Part of a small language model's weights.
Size: 10 layers, 3 heads of 64, MLP 768 GELU, vocabulary 5236.
Architecture: LayerNorm before each block, rotary positions.
Training: a variant of Muon for these matrices, 347M tokens.
Each number is 128 + 24 x the weight over the matrix's rms, rounded and kept within 0 to 255. Layers, rows and columns count from 0. Numbers have three digits each.

# q: layer 4 attention query, 192x192, rms 0.0954, rows 0-59, columns 96-143
# k: layer 4 attention key, 192x192, rms 0.0952, rows 0-59, columns 96-143
q0:086139130155165156138140161129135107152103105149138101165132173144121069150127120107126115125101129130095146153120144085123088115171124106132113
k0:177106122150064122136108181134103144139131123139126115141100150118110103135110153120125099107120140127144156099144114122130117151163128111143134
q1:161175101154120125154093154132099115123134139122120163101096114123148154130152121142137102112134123153174102172161102137127078120119111107084131
k1:145131139106120116134137178131167145128136134133118120120099132109126101115093118116106129107151143164142098123138104095095133148183081142185132
q2:074104197119101122096116100155138131164109101131125105156144175080105142164196144152130141145120136144094147097080132077109118122112147147177080
k2:112125154114143162093147059167116125114123135129105148097207110140140140127115109129142117204097138103076163147129138153175113109091135159092163
q3:137102153134134122136125118114116138148134132129127150125140131120168125154144141120138151096152134129135157112117110094122161117192115143107148
k3:109143105133154103109094101129187119134116116163118140129137137155156140186146121100103104135136144081083176119114135153118127136107083118122122
q4:110113134125129101123181120124118113138114124149143143151123107133112123096171119141143113160119130159129130175112175125142119140138130148133091
k4:106112140126143076116110114094161118138123117101109130105099137117100118100111115114136166147111152152121141136120107125105121178139138160134097
q5:152087175135120154130103133131121103156161147085109135153140115130131117108146105104155138167139093126118139137158141146134123091110139140174146
k5:100111100160112112144114128146147130102113140148165134146119141121111121081104103127123124116097144161192110117136101154112148152147126127143115
q6:141134146122128159191117130127136132131111125119148128117122121113133102154143132135137122108140110111121144126124187130124147105160141090181131
k6:128136108142131105142137097125144125121149127078153130114170084121096129114112139121113108142084170122093133118118125119144132156093119138152159
q7:141156127122126152142142122128127105123108127101110128076108105109095159139230089150109121100146143130163109150144121130148127125101100075109097
k7:118113098126127113151130099110084141125129097113126131167181142145120132088101100141128134124134166075071160117103150146098123108116119158126108
q8:103141147116122116100142090138145125107129118116145089149148163107118108118133148127145136159116123101105113153094149126149146127107154126119106
k8:106120133137117104126109156192132125123101149140165134140072133140118070121094150138163119085136118131185160117145161123134140134194098076085126
q9:121119094154128130138152162124124099121108113134153130178114164136135071127096132114136118110111134101136125150109171142152084112167123087115134
k9:138172081125148139122087118175146158096081126138144154151103102119152124169122138132114087104135134118158172162144098155128092122170101086055128
q10:145128079114150094141139098089150150086133157144104176103135103139158151074083119117133158115166124128123124129163086115108128150130111131098148
k10:114099150131087113078142136107085133154122135106128126120093165108140117141105146144140156172146132128133123160110132086102110129135112131193163
q11:114173153144140098122128143112094157137101130144125146165124081133096147146117148134151104120148104138113133156105096101126109147155112115165138
k11:111118098153102117117149149109138112093159100147136115137141100091126140125126099135155152106113168137146088152131105125060121139117094116147111
q12:144145074124167133169097157166117104103132137129134150103153142139138113114137120119130149127141157089168118099131147134136090108125109132092149
k12:142126138090133130115154147136158137146134115107108124108121132156157105166089145132123116185122135154100179089131127115151116117106149123134167
q13:128137118122098102115154121138137126142138121091121104109141116098085140111139125138164122147099128136133140139123149129110097136129147122113091
k13:091145105103174101186134150155087143135140112124101085132082128131182147118170100110104172126121118139144138164128150151075152114173112099134134
q14:144093095119161154119134088119107146136125109079140145106103107117154160124126112131116124153094115141127137148118127097123110107116151114133121
k14:140120138130130124159143090140144133140137143124112150145120120125132096139136093125147150135133122121136135156105146089147116123101120074114115
q15:136148114141136192108137104135123174121149109107152123118148073111132106135093115137145093131105158135099139094118141124137110121128118134135116
k15:136129122113128115142131140092161116089089120149113115138092140139107129132135124157164129147155141149142126142119123107147143128175116106135144
q16:136137134180147113110097093154109131113153109153131134141135159128133137077184109138102145138113125107126110166095143101128163130113122134121122
k16:099094110118143114099141078063183115134141127145178156158123117146142133121097126100119147127113116132113141169119165132143141144120137175166080
q17:082110120106128098113139151145121133134129120139083155160152111104098132104113132152159138122151121145105125121130124155129134139108130117149129
k17:171118155120119160128115147147091147135117074109160139183079138120125111114124166143114113140163106120103132124089076085091124160138128119075147
q18:118151118132137129166108140150136131137115148137126145124093166152082137131128124111119123130129098101138097136129143098182152140093115142084091
k18:138158093142102114138122149136146118124130141103143147123098132111111132136083145100158136096098154130061134105072116104170146130123144149169122
q19:118130121094090126161116161117127138092152111152096145117131096140152114162140143167124110137113122117135123148119133157158140143117126150143113
k19:129104122141102131094132141082103146144133093132148120133074127121135147124131110122115136134170104089144126111160108145087084136137126141127130
q20:092100115143097142113126134117113122115136095153128130116089162115116118110113160115142134135165130140113123125066111097131137148119163138160135
k20:071125108167158131147108100145147146125110144142118161117123130070147098121115155106137124153117128100129122114118138094161143139157143145136098
q21:154103164133112141128109125139149123148122144155130115136130114131110115148165128109147126129155127099128103078159133130121143109112113075142132
k21:110151105145127134112089133104100094148139112155125129115101145115150121121134151101140084136123134090122110120117118145099107145151109083162150
q22:136141133101166136135131157145139125117107129143121132107167118144110163123142131106112120149077129106191112133096124132128148149113122123148112
k22:132168137073118098121130095129149161163123109192137167098109118118118103147119070105133177124129098107122145124110136158150144116086126163157102
q23:085153116123116143146137115104158126133108126143135150156154104134116145161150182171197107160148130154097151143149136092139120070132089111126123
k23:180092107140143090118149094197130128144118091135133117142092115142082117154120142164125138101088109122146129170102150103151113143111084127157139
q24:136102113124134133132109139116140092162142133104144140121119088152090085135144147139170123137103174151124149105105150105123146138140186129083132
k24:197082128085155149124110117118134091128152115080142133142133104111167134125109115107105128130069126139139144145138098164115100085121137144106130
q25:081138137142107134122137084134127114157120112105129147123136132129147163102171124108124112132143100127145102126089122135101126132093110157105156
k25:154152110128138153131151113136114083116112169121117113145181141115122099101146110148111132126097154124091130136142140150124104133157097141119117
q26:147133131119132151119117106137150117136145105138119137148112106122111101081089108115133108128089145117132106135118143152114134139129134155104126
k26:143126151201140107121130126130112117117115146113133141157132091144107124175124139105128126117154116132154105093131104156096118094091150135139108
q27:120136087154117124135137105099145184116108133155150142162142128128104169122131153110140145164151114123077125118099161102106157114142140178131123
k27:158118148138146148133114132166132129158102106110096149143117065135121117166146123132127092151167154128125127156117125129163127093149122148149106
q28:118106131154112122130127089116126166154106115155147109136143115110101104132140134147108135124106133108137100145162130137122117145138148098121118
k28:108127099133120089161153095090103133178121077110134151163122143138115124132103113144128115085112098115102170143104129160141136124167152126081164
q29:098096093148146113152161124142131131145116128139124123138114137139122138128146083136117114071122116121137138113126137100093108135137126121112120
k29:120128095118100126113127117133109122138096148118091110127150130116167150127170125134135112149111117147124143134147099106152087106129159108109127
q30:151161119117141100141145169150106127103141144092122140151137093107135129137128163130122124102121123086114089149106111123145130058110160167131123
k30:152141161116179151115140126147207118130141124129155094137165154129113110136087126129133100183104085098141135141121094117146126110108132134112121
q31:178150127111180119160139080068156101130138098124138148120105144128142136141179088141152149114135139137130138151142137140118155161120095153116122
k31:154140116150132148118111134118098132161089098102150091131133172108126107136140147101093117144142137128166129147135139141131100138107139130098106
q32:132169125102119118118160140182121138150120110161157074122115164109110100142152115153093087122124177137159138128093130134141112119109160158117134
k32:170116163131134145160133141104171135141131097111147154131088131093066124116135112112136143081131179135132127111158108126121172098122112126115182
q33:130139144134114129107115112131131115095077107112150152102170180103153146152183094122130098152147149125120109162114130140138124179088179142138113
k33:135147119116144128175126100127110128102157140133149104154127124117104163114114146106136140093120141142116136145157101148135121126142129131134125
q34:108125095102128103142176108149110090108133116115137122178133128125109138134146092104152131138120163113088164123123132131089167103079113141170089
k34:099123121121111134100177139118077130136125100118143163166110134148141141127127133129177147113115126142140107132171134112158098116121177169136147
q35:201132090131071105148138144133132120160087125111161123087126061158156093122099136135106109149113118135139139136134138107145110119089128094121152
k35:085135153107135129143166170131136137135112112134142135151147111105119115164110105111091137139133130136102106090131158100123131136129144131154088
q36:077133124109146123160146126091104141136142162080130136072107113125142103136135117171112151133133114131132117113164164186129164108102140093118114
k36:094135149115096158122116131122130130124097135134138138136141115099161148105079174138161169154074178102130161116146148168157141116122091111135115
q37:151163132140114116143171164153136164074131137132162092124134177121133126126169135123137125143091121093121126126134138112133113148137124156122101
k37:093109119117109090134131145132130114133117096107094107116160124166119129136163153118117149104133133126133134139129104117148155133087142129133095
q38:148125151124109125133185171101098113132136115079173166166089147105126112153099122124127116154136133138140092151113123131115149126116130138112088
k38:129091146149146130127142071139153154097110123112138147117148130173142109132163122161157135146160166125129119113116107151138157133118102162117151
q39:166147114088124173120086127153148166154148138073123162088104121176173133136153142095112107118136140133139132143148123147146135086113067168115141
k39:148097110124152172136097118146112102132139135132110085164102131131136123169106146144150189136130107108113134105131146123143148129118136142156136
q40:155142106103136102159122111128113132115135124107160129092135126174129130102126122133132154123129102114126123141107131162126130104160140080112142
k40:114118128128120110151119152154122134140123114124138151134167112107126118152088120119120132116090108170166128105158136136179134127151094183126134
q41:137102128101084125106172125089134132160112095160160089127116138170128141096120130130101128151138107123099122145117161119152122108125102115150155
k41:150138133153085120141095153095175162147109127102135150144103095154120118144140117119115096118125098136175128111154120126138107164127098156141136
q42:142099148121114116093111088111109117112125148094111197088115107145112116096117152105144123190134119144123123168121119119111133124158111148137129
k42:138145096085124099126152122105126139085134155137132172158101142126163137120096137168103125126119100150140088149120100096129114140152116090154131
q43:144124128174094092161117147140127121128148122163119179123063118093144110164115125125131129137141134111190129117130108112160107093181109112103130
k43:132132130079155145162119147127118081141140084135118117104151138108136169123124130140125126143092123117117100128126098130094158110097167129133127
q44:111073153153129149098144118120140146112146104098132089132108128130108118128131109158152179160168156119127124134143130152138128111108133155148113
k44:109130147147135098117120131116117120140177153107134118155122151124169144125149121123147145139133135135109140143144104162102161146159076131145145
q45:129124129159150147098152146126177117126156129121146124126167175127084133142101128121109119166105167131083138114123132133139119135165137122149114
k45:092097149148123077090117144126149165125166159094120085142121160081108119116126151125121116093127121104172138144132149106101134121145153097191149
q46:103116110106126161150157117138145132163143110099126135103120117173121119142098106106117121131091149132132142105107134139115114105131138155125126
k46:098149090134155121179100142121158105119121102155138119135139155143118096109128109123136144101126145106133147114146127147143148114180129107129131
q47:097096095111086139124103175138100211092128137145104102146110157125106094128137114125182138094151111120142141141117137113094079102126138111105135
k47:104124131151147089105184101135142120115128106102112118093128142139133137123122127118127133167127135131132149113111118106119151150082174123174149
q48:075110133160108098139099150104158124130119077119143101098148158149111125132117105097165113111186109173172128114134117141159129122164150183140103
k48:122095166123146112123134113095133148120146135064115153129110156093146158169165147163146087118085109107100106127102115127128098094144156175133115
q49:146118131134094125108118146117133137076115139105102110106151069138123110165154118124125130104096061175106103120120088069091137166139130162191092
k49:125122135138127130106106141088149142108105136114086098138133066130113144112128131136113119172135099113114159110111112146102127099134078124148086
q50:108155107155074112126146119157088131129157099102174105125111096166130157145151070152162136151081157149146094157170137146125107116140133130132126
k50:092111116136140115130146110093131110151116121110109155127124167149135134136166104110141190109124103138118165126148157130107095121125194127096116
q51:132166152107090149121163076124115126148133146174145124126096149142119078124154125091093150140129147118124151082152112125134106154131105123148124
k51:112120129146117139070129175126135098128093133093093155178104154104107126148134128105143107110130156153124149091141112155118114140166167085149129
q52:161147121153131141160148142156090100148130126139135122110143150136147145106092081142124146116146170125141176130140145133123164135097091128124151
k52:109147150134135151137133135114137132135137125149095126130109140137152111128106130111159084147109095130107137080129136168121181127118132186107131
q53:130122129128088110124149194141147129164165164130130156168131134134103104145096129118106137147085114129105105092132163129086158142112119124124110
k53:143078147121147128144134149151130101077105135158135137116124114124142080084077163111115130103164131118116131147104152139127112097086138139122160
q54:160129099142123130149148141138091125116130126132111100125127152112117114139139112155125140126105140107119140118118160155138097127133111133095140
k54:134114142110134152118111082101100099143138128066114120082120161126154111118121107113140127116137108135140144141172159153133179101091108115122141
q55:113107130128142136119134104155093099136109143153139123130100107110143127138076105142134120117139113135144121104069085111135117146132126099148103
k55:136138092119117148156111099092135136158111140133109090132157128153134106129095131143129126136090147124123102128146162148119124133158138112155126
q56:145110118178114156097116104145131137127123115131162088131112127094160085134099135105134134149090133122122122121148143165107146094108101125142085
k56:099134140142143148163138119128149118099094130124148099115158116120103108142137090100095157149148127155114119133131130130117114090116134136129168
q57:140145141113153089120121122133185151126094092156160136170160125112088120148109097103093121113102132114129168134091161132132134139127133142074130
k57:141123175129155128147147123080147135119084104107153128151112119103092061170150136152138125121153115139098154111142130125131106101145124146144155
q58:138131145119090154128141144099116112166093174119117075107163139065135123090146154106126130130151128138078100168118105142159148097129129118099141
k58:147106124141133135134130122107166098119152130163111135148124169086163118139104122117141136123106119132135090114068149133124166138107117157159141
q59:136138180086171112097119141159145151149139123106139082140135112148121138137135117139085121123149129137138147112135114087093149149151126130134116
k59:171104143120168146112104154132084140083112166144090163151167110108076167140168132093147143100127156127143161142155143139135153130129136123132154